Part of a small language model's weights.
Architecture: RMSNorm before each block, no position embeddings, biases on query, key and value, ALiBi, local attention windows, a norm inside the MLP, value embeddings, hashed n-gram embeddings, a smear gate, an embedding shortcut, norms scaled by depth, capped logits.
Training: a variant of Muon for these matrices, 135M tokens, 8653 steps.
Each number is 128 + 24 x the weight over its row's rms, rounded and kept within 0 to 255. Layers, rows and columns count from 0. Numbers have three digits each. The size before them is the row's rms in percent of the matrix's.

# layer 9 MLP down, 192x768, rms 0.099, rows 0-191, columns 128-191
096:131141106128107139133145139106122121129100108129140141130109075161093131187126135165116165129160148093170144091124147067085083082169120120121131119128130143163115109131114167147133117102148085
103:160107146124101163121151137139126149122105103154098126150125169106158119094126146133149134111120138132140076115133116111107129140141115078157151081111173142115140127124127106128122095152102146
093:119128103124156103159096097121106151112123151121139113101119128161111061140148102119170125118157109137177147129130121171165099125122108160116102136120139124095114115112121155103086084155144123
099:131121115114121134126143111117167086071081169092121135137116131108122128101091182080095150114118161150087126102171110131127166159128104116099091162112127166127104143118127114122127078092137154
099:108136085167140156049142116116099138162135111126114128120151136089079147167130151115170150119116165125148166142123167122123125192121115092180128125147150104131128118093164123157119176132132104
097:151132151128117138106139119105107129106150168147113140131143169128177125138152179143137109115148131137106142135186182116140150144152168091131151090129086117092096124079140116168095107094113066
093:149161117107155127152129126143123125126154119141148121123131141155127107138103132121134098111145084136106110086136146162133113127109123191114064141143139119085121094166085107156112126213177103
102:167116131132114124120122139108120122110173184178140136131118153115178112154105139091147085118160123115107084134094129146147135150124113088112159109110151141132156089097100163085082145081135108
096:063097138103128097119148122083137112168126175088112123142145089080104175092089104100113122139114122158175116091145123164137151135142115102131121150129130158117112130130150137126122112121128121
097:139093134140151130129130166133142156152138131167123172113141177124135145134191140135101147108104144120108181139136127108165147105114138092080106150142064142112144136150130126115101110110090162
098:134139141137156108082114143166120125119107118112116148141164112132105088143164159108101127120126151126122131154105058154097126086109118155142118138107077113119115137108129142147160139091145106
102:153112157088126134126165115147145154131198115095186132125158114112135133150140154139143123121114122138153149129137157123106108116129098151101137133185204165104171123127159165110140134119116103
092:156098099126134132147120164164160066139106155139068134158122126103152129114045123143127125117166145133112152127144154133148111136141148110165130157129110112109113113100142126113144110079152125
098:091136150122096092130148156176117138151147118124169111120147104176143122101105156108105153163128128162151094131132152102148060119101157128167120150130130107100130181141125128149122116114148121
096:155109161102145127102125140146151126148088086165119162123127129135112113129119101126079093167102129122110118144090111155145149106149129158155129112150129107122117151076176141101117155126130136
095:108132097112162116146133103147102131160136185165171138102122115130102127120114120104148126117129119100123149124133126132146139117116092106147115094139130141159094132088100131090148085113110111
101:126155119156168136142147118094167173133094128103108142116158119139144124116159119154125123129117149132086165131083096135097135132131144105130117100122153096123093125151097143140107139136118117
096:123149132102109112106143138114125066115139147170120125163149111165117125108155115118115130118077166120118098122096158142139083119089089107106114119155153178181117143117144145159170142112140127
104:122091126126146164123117109140076148082116169126148119127115129116130145085132130135147108127075106162123084111099133156136164147124118135132136085136115128148148143115116068097079138095154153
104:129114112145156115134106125115124113135101182106129116117111128147134086128140122139125138154117118107099149110124168148111104145137104107120139115131121101149080170092147102130132134177107094
099:126191167085088123125125162132176166145104170138134115132113099101107137106112152117128124130109144153088118131156079111132117145131193149153138109143174137114115131110157113113105105136098154
096:151122127119070130104099131153137129169132101118127140107131145130136091148144119115093124131101159122161106136124116097117116123141111105147126111173135168134180128111136119173087104131156116
094:091133134132193110146158114128133138138087072099100116108138112174143142147086140120137144119124126193100088126117117153137146131154132154142137146163143092091107075172107137123099088157149124
101:161153123157124139103120161101131085114096130121092124082123094177138117105130129096162144163132145123145126140072112130136090099136158166113089140088154099125157082164134118174129121134144117
100:109152138101121111099144142098132075113103100136110127085132147102115135162112137115155132092163122136100146096094129127093157173117107079109103088131107120117162133188127115124120113121139144
094:130107137153118166073086095112136169138126147156111152129105080099144072140128171102140127127139052119132120118130098126114131111114107062126143150149131135093110187144110127142161117100115131
108:140131127122133121144124099123103213100148124110107113090089129107128169102137123159135146132094115114138092128154140093098088142105169109135123157103193125132110099145130124135092139116096110
096:094110109166141129141107177135124114150145148111096125134108091142201133100170093163134109125129212164128106112116115108165131148144104092127088085107114107134120112160160137126138110154145133
098:102085143104105143150111074148095142062094132140143113156105107111108131161138145170137141122135158119104136161114091113124138123158154064158129121125055112127133125156118111110128134121130147
093:116154131131173134164087142145138127118166124111137103121129117161072132114117149159103160155126112102133138120131181124102170149082089135127118141148088107170113181092123115128166115100148138
093:112140163113125120109139159125157193127170087107127133167154108107162132098119151130136106134105084126122125098164159084135145115168134114173166124120163130140134126139083162099078146110156143
099:144156102139133127110163100129112159109116126132145126119165164126143131130167167148109140108109156143092146110120111132137118124106118103139126095119133115121158124194118107137133106178119127
099:149128077124108112137155156150142125143133133111124139177091122088117098117152107134112128124119110114135133153146094149119109116121127095047137105124125147160142139168149114132102169133158099
106:131153125102102102097032161108142149101157126107139112090108118138145093135118094122121121088123147085118135142117125138117062124135144166113141103129149157125144151159163180162060134127111104
097:116148141133148082159087129100123139129154115121148134148122141155130102113164146113071102160088172150117110135076114138174179109124144123085114127137138143131137103125124134119129134135107135
102:113159130119122124119131143169134142106108106117168129168130183124161142142078157118132132164129124091159150137170162118118118142142120087151107132150110138149141107121163089120179117138132117
097:158130132110131112144108107118082161127110116158128135117135138140112070153110092138107114115121058099133112151084130132142155101110153168121144092168127151127164128179114140161091140109098150
094:130100170103132149114091114137115126080141171112139153109157140102172095088132132105156150108085089131120150075120171124172142163145139134157121137136123093103127158155124136117130122127114144
097:111134143123128123100115137088071100147147135142148121135123150130137098122142121097121115116138096140136127105144106166142164141133135143117090171150090140169123150059158134123103109179171112
094:092146120116110150107082081137122137106117144128127132141102159127156150146103173120089119153130099145118116152163100134106136113133144086148155123121153087116131133088134141137095125148134110
095:133108151137153111130117119093131143123143127108097154140120145141129094136088131142146116104116151163136118132128151116166110121115104119106093108152122170132113115237142119102130105149139094
098:149181096121153132112124161156163078136109120111172147120116125111169142144157091085109087148101146054154118133095115120157095172102113158080133076168146160094135145124136147102149143099131150
099:137143113142131148131157152099116122101120120122073156134108109126093101145115120116145109134163133137128150155129150142128096130157159099094074117173121109142118116107108134137072103092145084
093:114117121129140089124114163138128133140142162160142104161129102122128087141077129121176114154164125145099112154167126131120140091132089106113139146106185164127126118163103098104168123149107150
098:175129141139123132117134147103105144141143103151171112146138143125143129167143117106127115120113168114062135141109129143143120160134081148104136142112149087092126149122119128143139109133121114
095:121130099136163103149100129140167107145117136137143131108118107148147076110107122152123166137130107095094110129118151154109147079118109153115149128130122144109136126123140160147118173147141127
101:154118124123111142121147127135124113124157123116111120101086118143144107124112133149157159142126088119095157132133107140112123129104166137126113113128147128120131140075128139100133125115126094
097:130120114128169135132096107111142154106130104116107151125101132161132142137054111120148125109160112142155123126062121121110156128127123151108136126093111132150088123153140129102086153088135099
103:115114121138116140083115094109110104144115181128140123161107150072123141197134159113103127117092112139169125096119144139101102158105118154154095139113126124074127101134175144153077151107096149
107:078151127160089129139102107159123146122148133168141128146100146123098108166124128132149122111123121113144140155169140127109124116123161096089165144108098132117168086117129111123125156130155130
098:070133101119104098096129179093125097137123130150097094151109150119105159166120132109135123111088112104092101115133146127119104098109143170101136113140118140105124156089135133114155178099112114
136:124117141135144146148162122112124135090101125098112079134141090179116132109095082133154085103159165084124139099121133117117120141140119105093157140102094089107128114088158182141136125110138119
100:134142140152134137080131117139133136103092187090165133154112148132081105123154122138133129175127134095124083079070183134140165102094130088082080114102112111114133109151143171155112120101124138
096:099104124146153099102127122159134171106125121129150121098111150132100125096104110102103124125092171099127119125188114152099114136089180131144135138127128164142119092163132157148094130130114143
097:150153147109146114126105105102134150131153148132100118146127130135104130163164141102141163141112122134100126158145112134120162151109118118085131092158131082130145141154138174121131103134143144
104:139087133129151116130132105130131111110117123088088122135111136149162148131142081146087123100113162096105132155120184145128125119129121185172138111140106142127092091101078135136157137146121099
099:156118137170169121128109136112081154157102077117087135126130168123126159158116112129152109163127143123110116145148121153123156160136113148149138129124126122131159106130101126127139091129112123
097:131139151125143136128108141127111101109114122142166144119139121130157136122126126169124133119103123135093066117163119100127120133140096081135145174127161117116137129109161123154086134086133089
097:119168146122148123137142137146131136186087137118151120130161157171143103154132129136114101141124150097116160139133121083111109146106131108101156153162179124139126096172121116123144094122119095
101:114146122145160117121084132118133132099176136094182132101114119105135106126127109144135138130118148141163117144129104092145109165110151088072169157137127154134092166113097130141176157087127122
098:142137134099117121139116127116085136125139173105161127167106137141126130128131127171128166154097075135132150148152121134121158126123110181168136183160126145138156154177135126120099100104158142
099:145117099134110139099101101156102097121137136106133165126106141117104097135098117096148096128088132146154099136127125128150098157116144064174121134147119151133138114109097142160107075173129120
091:130125111162103126111109076135125118089136085141062124107140121148131121146130137126103142095143138088112128164191135140106143180085135176089119111144112126137123154145114135152097140140154146
092:157148119138154131141115133139134096144116118135091117124126150136138127136104132167130153131111058112171134129114158065157149134153158071171131117146119141134115166094143144106128092140117099
097:144147100090132161135072144143119092115087134116106138162141180113149105130122125118121105164104137130147130105108175143115133156153175114144169137149120119126138140119152124170118130168180102
099:114133158116121134128130132098114125127153125138064152179162096150065155095134147170110172102140096107124139138130154152112103112125114151120118087105151125096095119070178131142140123112150119
095:116131115116141157141126099131147106110128077079125120159117107123131131150101087139126142139133131132114153093083130139122115142130098103106116146109102132116103130120168107118130141106151120
101:113121151127147119112100128108106106073091105136117125140147119136131066090144110111106153137116156125129151142117102141122167090149129164099138134130122118159123097114121133140135152128134160
100:181135152114147093113155087145145147113140109112165099167119114102145147146153102143128105141102149144121123159140133128084106076134122152134135127137120161145123139091108138110157105128130108
105:139130111146107134094102131138148137120130137165151147148114183110097086157146110113124123121114116131169129128119112165101136075130118148124105155150136173132141180132096137117109163174122162
117:132151111104085172123164162107157143112133133100071123143148168130110148140115183137131145125147110135168133127108101156159180143164164146145159126121098137064152147180156175119089123118159123
094:132135143137123125152131173102093143129090130127097134094096138157177119143143128124130134123154163147183154141124173143130128101093169177104167112140204109153123125159127138156109135111165124
091:140094116120142100152113129126158170141153125135131134122126112070154109155138206141131114149115150115153095142144097155113115122128137129190123081110216155103148117107118102140106127130126123
112:126145147189156125104114132142145123144124144100101148181094159124124080122139101117139162089110106106123130144106104132154161086142143128136115132102113118116146144107120178121118098112133132
100:137110158116104155146143143137083102099119119149158155131083149122115122140110142130118099133034169078163114137142104093136130124135127158121101131167113167103095101172123140146161092088084092
101:124123115136140140161145134110145156092105107099127116120115161121118128138134139090152155163124139127143103158123121119151179088149113135128142162147085111148119158200090101135148099137108128
099:098109156118128115135132140096124154112143133109092130132140133097140113182114124144143141113114134143133090138111105124147120145114142123109089114097100099113148154179129113131129134163112134
100:129165095108136146086127120153120111139103095208134124116115120133139118166145161126134122122110138172168120156126107172125144131130114119177108091149126116136148116112127137112134148121155147
095:148125145144145158145144198150063130087126117120082150156137089155089139137166098124142117151137120092151156131134158133109109135136155139150152137107131128165144114170098122148111116083112169
099:124127118126118128120144133160089140078156143175095144101099151136106102136113131129134092132133122153144135171118142187141168151113123135132112136157125134085148119134100107161137140138109129
097:102130137116121126110120102126134159150154081109080111132136106139134139078157149119111170073098110113096165159123136122157100156111126159133139139150134124111133104088085098116152117141134128
097:155127108126136147129139155153117155109128153129097156140146160170161142130103137125143153134128134139104145123080117139151138148145130096148085105132112075130146135181143134102101149128148119
100:102149115125089143127146116137100121122115118084160122140101119105123126104122123117145100134076099154128173107135082148149134163146137119114127185122152135121100066145113124107176126154150136
094:048187098138124130145090127100109118141144144189091151101128104102156137149111088081105123059161175101179148162162110129134133152125114135157129148139107139134108116165134141124158158128114162
099:109148098132086162132111132125143087114102127123139127119128148088097067140153146160140120111134116180082142140141182173151110165138096156084135138130106139135126125106156116141145113120159132
094:100143146132121175147142126132160097120110138113133125151105140129138158146132100151118116095159159127116137108166126096132113131102130146123089121093132113100130133088106153138114136100150125
094:169180142114124130099199127137154161135120085113148114155131106110146141135135127121138157107153150193119167134098148130115168076131145117176136145189156157106131177166114136104094121128133134
095:140093148103125140122120110095129147146074137136159137158137161120131127136124099121104113117195090147136137114196112104128142116157091104127110147104122091100141141148144122161136133120106130
091:099149102121118116154104135086134110135131153187165158143130121127146098157126130113113136146124143126109111099131073138141114159167137124086113091140096094150103116123084115119094140131131130
105:127127139128099145143082154154096097116140121134156129122152127126126101095138111106172128157129092135128129131126149107132161134136142135124119107149135153106168149152137107135129084113180117
096:163125118108093119149152129131104125129117148149165137159105108121137116132107137170099146188151175104142160129092106134130116108141128150149102140131128157157107137138064162130149094145104122
098:084146130103138130108122123104169126118150113137081115096116144103095100114123120094110109154146124097101133135108107136098080113102148097135167165125111132102098103119103157133135092087102103
107:112144116135137131110118132144129093131159148164091132137161098122081137142120193085111119138135156136081174103080142082128113156077095125100125149091183155147160098044126134124105110124179109
093:093130141139133121098123077127155109146161127143103113159149138139104160120106173125122135129113148120101127136182111153150150116121152184111120096130171114079110137115124140126115138108118161
105:097122098145145182136089143156152122103141148183142126124120124150096129112169098137132130123082097121077113080120126097131057117112102165149129125133113158138102112123120153139150114139145102
097:176124121110178119165146168105120158103120090125132135155120141153166111111156128162162138128151069151158125143114151164139147098152181081114146137126132117171135127126112116086131112116132136
094:117162111098145172129123104096092142105126135101113149097121150149114145125147161167083086145116129114132112085133132137148104100095151132141161165134111137146150123106104118164142150127139134
094:107101128180089131108156150139148151157148157098135177105095113149154163121103142125135108106116069155164126140107114118116146124131128067152094157100157152120091132136131135155098122148138151
107:134119135133116114125136160133113119167137136093115112153124177104092140101128129199144129161150138125149117145136104114116146131116114159112173126139171097114088135136123103118151147143157109
101:142130119098138129133148100128147063138179150102137104143135131150147135198092098199108124130152071125140104111126125130157098124130116175101093117128141126111180081125124123137116108095149135
093:091074097094112099133109139109077133139152133133152145150126150144130121145148119130136150143132133132138145152133066129104156118144111122121124126103136118162142128139117105129137106108126098
099:128105103132173117075104098106153137163104150150141091122157148121134093126124137146122167193120140146131146153143109146147141115114114108111136152135097147138140136190121108084110164130150169
100:131148157160110174133111111127154118142108109139144151158133097107107095112121159156124137086117091114166144101097141122079179142125135128127124197121149171160100136151131061106127118156083100
099:128135122135120136139147149150179175128136144133150138140146124169083114093137120130127153080110158129142148136166141080106136105131116147095161098129120140103106104125129102117132119105126172
103:113104131187090165141119130090149104135086112150149131146148141059120117193140110125161128140134093141154067104171143090131094182171163133067156141107147131134110157191143141104102126182102128
093:143147140132154193124151147098175114124156178137087083104094144137111139122136119135109099117151126158114102105120087130150177117154131194145143100151093109153152165125110106118094106133143119
098:150145136131154147141127140070126106118112082089131096134138127115137138101090113137145152152110090116116148146153125140106119129109115196104131119149087120094175130078120130117085151115156114
093:145075112102108105173095111131146103134158112116123123160107074129127092090126151136125146158180142104103117129138198129150117188122135109110142105091126151119118138108139137130199116138153142
098:114097099114209090141124129128103161143063151140117134157129160131122096149117120120162143103151082106139129111156110113125086155145177172134114148132154144130123135179186143128111146113135134
093:104158172117150154105159160116147160108089111118155147166126161129096073102139115127191101112184121113150138095082095131132131120111109183151170118146138123109154136155149142141156138095122174
094:113119123142115106114127103125111108140131141115123120139147075095158138126149149134124112084143107132146134096117136129152122095099150132103147120116161122134154115052149117112155124066121093
100:122153190149156088096174143083153103109149173147137113116145116141121156136112153120078120129158118144112125102088121146119084144120142137108105137104132134094085180150141125083138097094136121
098:103120143112140119117153155137164096135127151128157138116119151117134093145107136120151099129138156176129073114127149142163166079121109102131090114128117097159155134118115120117144071104106133
096:137118126150097158110137086148099142153093087112113107127159130128109147155127099146168147138138164151142086165111116111122097134108147121154119163130120127069108141115109138119074133145106122
093:120128128134092097158105135117131079129126131112149077184145141103122101122140162159159143151171152125140140142160099132104125123113151100109083104130149122113164161110154124091075186135129111
098:156118149121129114163142145134134093166107141160106091111123167139145115133148123134119156105155119168102114113123107117114139111129121138147120139123174116170140131157167116158147080123150128
098:096158134118094113133133124139139155192116115114113115121117129132131165126133105178110147106139129154116138128127141113141148142102130123148128158166114114108113094120083155098123116110114184
101:174137131141079148156111147152141126175124117149168121149152089141143106132108128161138164127128131140159116163142069164097165126205130089108123102097099159135144101115104119112126192134132110
096:096138105137128114122133143094113098107177114084116164127113104119179118125136098147136158129134111136098154126166196132119111134152136107151160134125126127082070158135101123155125091114106136
097:149186156133146140131168076146140153139186155122092121094137107076138140141138093120114137144140121128105144157109146136114088125109099158131132113105147155122094105094113158112130170144102066
100:142134110118117115123134147128122158128108103108131127137131103136136117074155106106093115108134146147113168134090134128122163142126154113168079167156101135137134138181124121101146119141112150
095:136137122096125116114114158137143147144142138108130141132105131131145092105139137113136135092122151073137155133127144108109086167087154101148111135135101110165078137125148128124099110214113120
096:127121123105126114153116146124183122108130104142125136125125126151122170148162101123110160126089137098158117162133114121104063121164085160054108145119120110111108139131152136126151121113122141
099:149136144123105159141147162152147109161125106107126110073110127117122137128107148145170120113110073142175078065117152146133139145078153123139135103108157113114089167111099113150111080091140120
099:123111113109118104085092121077157146136149181163147135123150160123114160142134130128109120144133168100106130112156078155158104156136168089104145144162138137100116128135128121148160113222125173
100:134110129141123151142143132112165141074098131130132087123149132130148105100183140103134128140152095160154105145056133144123166128157079160160104117125090122138132092135099135081125127128145125
098:128140153108098126132139161125136164134117119122133104139146047138085135140109095163101105148091188123117121133130056165157113103145120117087153143161145173157150124091125119117181096128131151
097:144141159153122093143110113156122144158113108140112118156104146125095138084105149121125147168103116091111100119101150117135078099142138137131054111169132158131134094033140128127153110151141115
095:157162112121130104093127122073125126098114141113121149098139142183121118158124137135146140137107132134073121167145141122185147046150124095108123111133103116116161155150162155137139111171130114
100:128137128128132091085136165145081161145127119151123141080118117146170158127118141141143089118110142145129131156115100157109168147093152100104161106129113156100113116151144102101114153142143147
110:152059135162089158165131149122124114118100170093160135162119129143089151090115150082127106087110126110129139110132147158142128116134137136129138099133134154166115154138092127100121098136130099
099:179131119125143134125095117104153140106101167155129144159126089157151132148140127175126130123117110095129150099142121150129131109135141175141187140149156119179094134170120118117128124126149102
099:124093131161151074187110151100123130147167107150159137083068132128113104132116132125135144134118099112112106137133142077114092140130147113160107124114172098112148129091151149117112125080104123
091:159138152145088112140115145122136118089119142131120105132127130173142088129066132119138158114156098132157146080125096142119089163122158113111155083147134129136109144154078137128167093163096146
099:121097122134132124143119085132134116104087130118171137129107108133147141126124153137125105114135111092118114150122091166092062130108145172122163092144114132118080132124135125140142114144128148
093:062149134115143126126116106101142118135177141107130147163122093117153142156106164096145096114160168111141097126084094155153167123105116121111145153072064150155096134078086103125134135147105136
232:114130058066105127134153154103131125136120153095135116140087173112151126123073123148108129135126103125140105109138144112120000095095137138144110165105133120136112101099111102085137143134101103
102:151129150131200179141138121103133116123115102163122144073156101147127098172131114155134115119094102139091146105123107116151089121118094130126135112104107158102133095126121104127160143117145154
098:152159133107127147127118094125143136090137136109143113123133148133167119161129141118121075149162120100124140109135114150141122134094095115149097097136122088133125161195109140130158099134132154
108:123187121148127134102150181082132157079123109161141141124129130131092135140121121090146142151183134157122149109104117154088190103137148133142140120076109109126133129153132144132168109130126126
095:117116108143110162123114111093153086108130160159125148131101124148123081141169135120112094132142129107125094093148148168134123167113103126132105128135180153162170125154148158101147137120143121
095:131136090125129113105125135137151111121086147122139148132111154157096115123141150130097118154161102083144164129145147128100131131142101163109122129138146141182197146085122111171037084156100124
100:147133147117134098106125127111116132132103122148114164148130125125138121089095096150109100106113197072126152109083123135101119112162134093121147170096124112096124117126111149165115115112117134
095:145138135138122144106154166120132159159170123132146136111092117118089138125117141154145148130119183130102117101146161120132124151124142089082147124117125143139076142127106113135091075099161120
095:082092138129140130147138098157110154089142145120113114116126119154176122134113147153144122089161115150126150134111108110121177126128136105144107096113106069120125078118109135108133162138138101
106:139167085119105103108087102153131147128138132136105153086114096149108126131123114097092107108144121128076147108157148123138084108120124150137168146103128161139113099100146134140102108110161095
097:118136148121151127112122191166135076155106165123123156122137138113169114123184136148137128141129156119140096134156183164129159107106082117150187127126137148132120087114150151139123100133125135
096:120132120138116107137119135165134121132111140128122140124133150162164132134112076129121155116143132163130103114148156135125128145109117142136136175138085145090084127131115135131143162101145142
096:131152143109104075137157163133137148135160136144092156101109145120145132148106106109110134129115129121140087115138117136135133138080122154105109136147138108092144171149092126134163121170098120
119:136139114084163092122110115090110127115120144163130117182112111103135106118080144107119153155141131126064151109104091089095077127117158209140105081178123096109124145133173123135161129084094090
101:105103118152127097154135157105105111109119149120111109120091155114157179111145140145165111114129120109148100135121147116087117100119165091138120133157151134107140106074136107121127123109160143
098:129148119147087115137175148137148179139087081124109100117158103098157099123167131092119143118136131143113164121144135173106132126123115156123137106131149136117153080161132152090115099117139119
101:142113122135130115141153138134114125163152139090171137113134162076143153106137118122123131088131100127141163139110116114120130112135091118136158114124150135089104120155140124151139123106155133
097:144125141154111182101142130100117136160187154106126139106117167134164156133123087131156142085111164122103121156161095128118087141114134160081092181114114129086092189110105134119132134167106190
096:145140135118118170097094140102145157127150123181106108149115091150168106134110065141131103112150168115164149150138135121111124115132137096137139131128110084150143184130144124120164173158125146
089:114132147124095126135113139120133107123175168093111140122085119108159139167123124086110136161079169105131167111131127139141106114125099127068140125130077143135129114163165155171087145128143124
102:117123116099119119150133131128112147149114113110102133111104120150132100113168118077088101154167130076152162120114143115114082067125147131132157171124081161146102069081101159135124145161125139
091:157134134144159147151153147130136137131107075129147124158057132107078083126160140115119172093125167125127121111108113116135135145097130146052158192110125133165131129139153147124152136137100135
101:133114165120127101158156132177065112147114079120132108079150107154113122114117128126119130090145136097139167144145134140100173145110109108076152142142133133143106140163122104122069071113110134
098:103145153124091125140108119112134155093128137135142098126113168153126112141149148131144125146169100120130131144125133134113097123140086118111166151136100118110142116151123083140154141105146120
100:125161103159115148138107115115126175112154152094137141112152162101138073114102113136088137138144087080131099118121126142163153137140100108186078110146149159075107105038121143133133218148174111
102:151098104127157088152065109122176100163127127170120151133088124158140158122114091099111123105094185124142169131104177141152091143136080140106135131100110112120202112070145143115117117098137142
104:127175127134174086073144116125119124138084124116117119068117143162126104131153131105127125121154130146083106174143101138104159148148182105109172143153161093111108154121107151116141140135106148
094:128100117124121086133117163137122124108152128117136130117111158150093138108123094116140113083133108111137105082116130164172188112112161097114111099148101189153135095137118094116138180114114100
101:115139116110172128138101123118104091115118120172122098148138132084077120167126099146139089124132117166135115133088151135148128108159156112158119136163133117137165118137122090101113142134162133
095:124075133122142123126091123155112131165159112114145109149161098141082123120144180127093120150099122120122154097117106145136046131135119120132140151127113113116133148113105141160136093138152070
100:115175104097121102093096117095154194129103128137122138118125085097092150127112147040104132102161136106104143122119107128083129115148142121112155124134133173085128117177131164078138136114132102
099:111147117136162146135130177165123101152141162129103133145132108143104134126153153134086093128137129127123121127127157118128024157123134105162127098114112137119118157137103124139160135093094124
090:137102117125091063115122135125081087120156118162131160138109127105109114108141151123151139095126166128135111134125165144106136136121133125120129195125141152113138124119118173154135127124133143
096:143124116105127149130146124130152135141124086124123142124124114128124111104145116114118110132109112160103155088127165099086155097143177106114130162118199140108144114136115140136135105116124153
099:132128147113135161131122157122116161112156111144116126148124153103149135094147078133111103104123141120124116167092110120123114137146107129131141065119135111091148113137161103128156115135122153
100:133162113135105120113125122084106114167136081150126114154149152124113114104128094138066128178121137104120076101146122156133153094180143085141127122143107123120137152107160141162155148127122115
098:152097108135140168121118146110127119138164161129115118100115108118089176123105084152095179144141206111117141141113151108145092132178130132102160121103136151153092122155112104141160134128155146
091:145137128132161120117124124139118141138121149128103141109141121110107103139132147120116123125162077133111142114126184162107145119149115102119145115144178106121153141175126097140136151140138079
098:101083123142108178096110121117110109120136116128157121130144155098109122164155144175130080145132170157123130157130108116133158175148104122088108137134102123107133100159097119121157133130138090
113:143094133155102116121127142123172124126145154146120072117117143060129086102124115111174138149124155131164122147145132130143058068081122144152120107097108107136135128134086112154132129148114128
099:165125131115141138120134111089122116129139141086149139115123142115142105108139122130125167110139132126136153178153126126089114113153109100096080141136087110140110095141112140128120081121102096
098:132183101106126082127156164181171110135117162139125143113142094116140143158106143149104122126100142143126108132159156120113117124167064117159141133153126096105111107130138142101141123128153118
102:134111151162135149096148108142147119119098109166109117130155077112129154109120154137170123090127113120137159147155143128082121122145123136089136150122076111133135129112113115156110102153136148
098:124181143126108090123112110119115182207081121144093130114145126123093108141093137150100165146122160169111099121119106108099132152120151124116090141121131102147147154125148178141135138155114123
104:151112125109142158113183113148124148166125127123107147137138139175128073096146100117133152117097153176161132105091140167162135129129111142126104153122096124113085120167101137162131130131146126
099:128131118113155122143147161134153138048152124137167170130142156118139077142118150154146104120116090112138121112142123108101113168092105155108143147129111166135144109110143125174184169120096127
098:112128137099126129098122107164107132127137132096080105153136151128131190171117110122189146123127088110106123124128120156156087044136099155176144101106117112105130141196162157116161079108119133
101:139140158144141130128097132155136120129176136137116110152135122117138121142131174128088118143190121126100116139134108114175106169147105095115121139135137113116131126151149150136069136112145158
101:128158118099109095099159114117105130123151090144129151121117150071101130138202158095120149114127143145153089121146156099061150140089134140130141111183137110122098128138120098112091100128137127
103:111121133112134119150108088154141088142167078155178119118116122117093074142102124136106156159098132123101162097129113115105134135112165119105153150144168160144089102169082126172064121111109148
105:076168121123111093130143120169147146082114130134110127116118118069134139139139145138112112173147142113129129102136085116148090117071137154121118179142096107116118140143096127111121095119086109
112:161160093116162155119106148138143120142123146109095144096135118129129137118096152143132136146132088131138093132119132090111125151172131112163142121094128159117096117150087083115096123105100162
099:142120135135132124117126166121126095112169157123083129141116090185146129079109129146147135136142141120123150151149129099123110098119147071138102154089114132134131092177143152145137128174080137
104:168129133092156167157127107115109143099123149149128128108093178177090103115101135121160093149139131153126144149125113161084151149153138114118154105126074110111107114139122131120083087177127133
098:100140149095117138168135136149101128114106114118142112079107154104142128081081141167134109156161097119188137129107115133136129161129138125135145121129144144162144143182127132136159125122145118
094:139107177146147124162156114138138158095153150136090152138144123085115145162124069158086128144138153137139123169107082131140098100114107175158078139111112169118080126119130128129130136122144133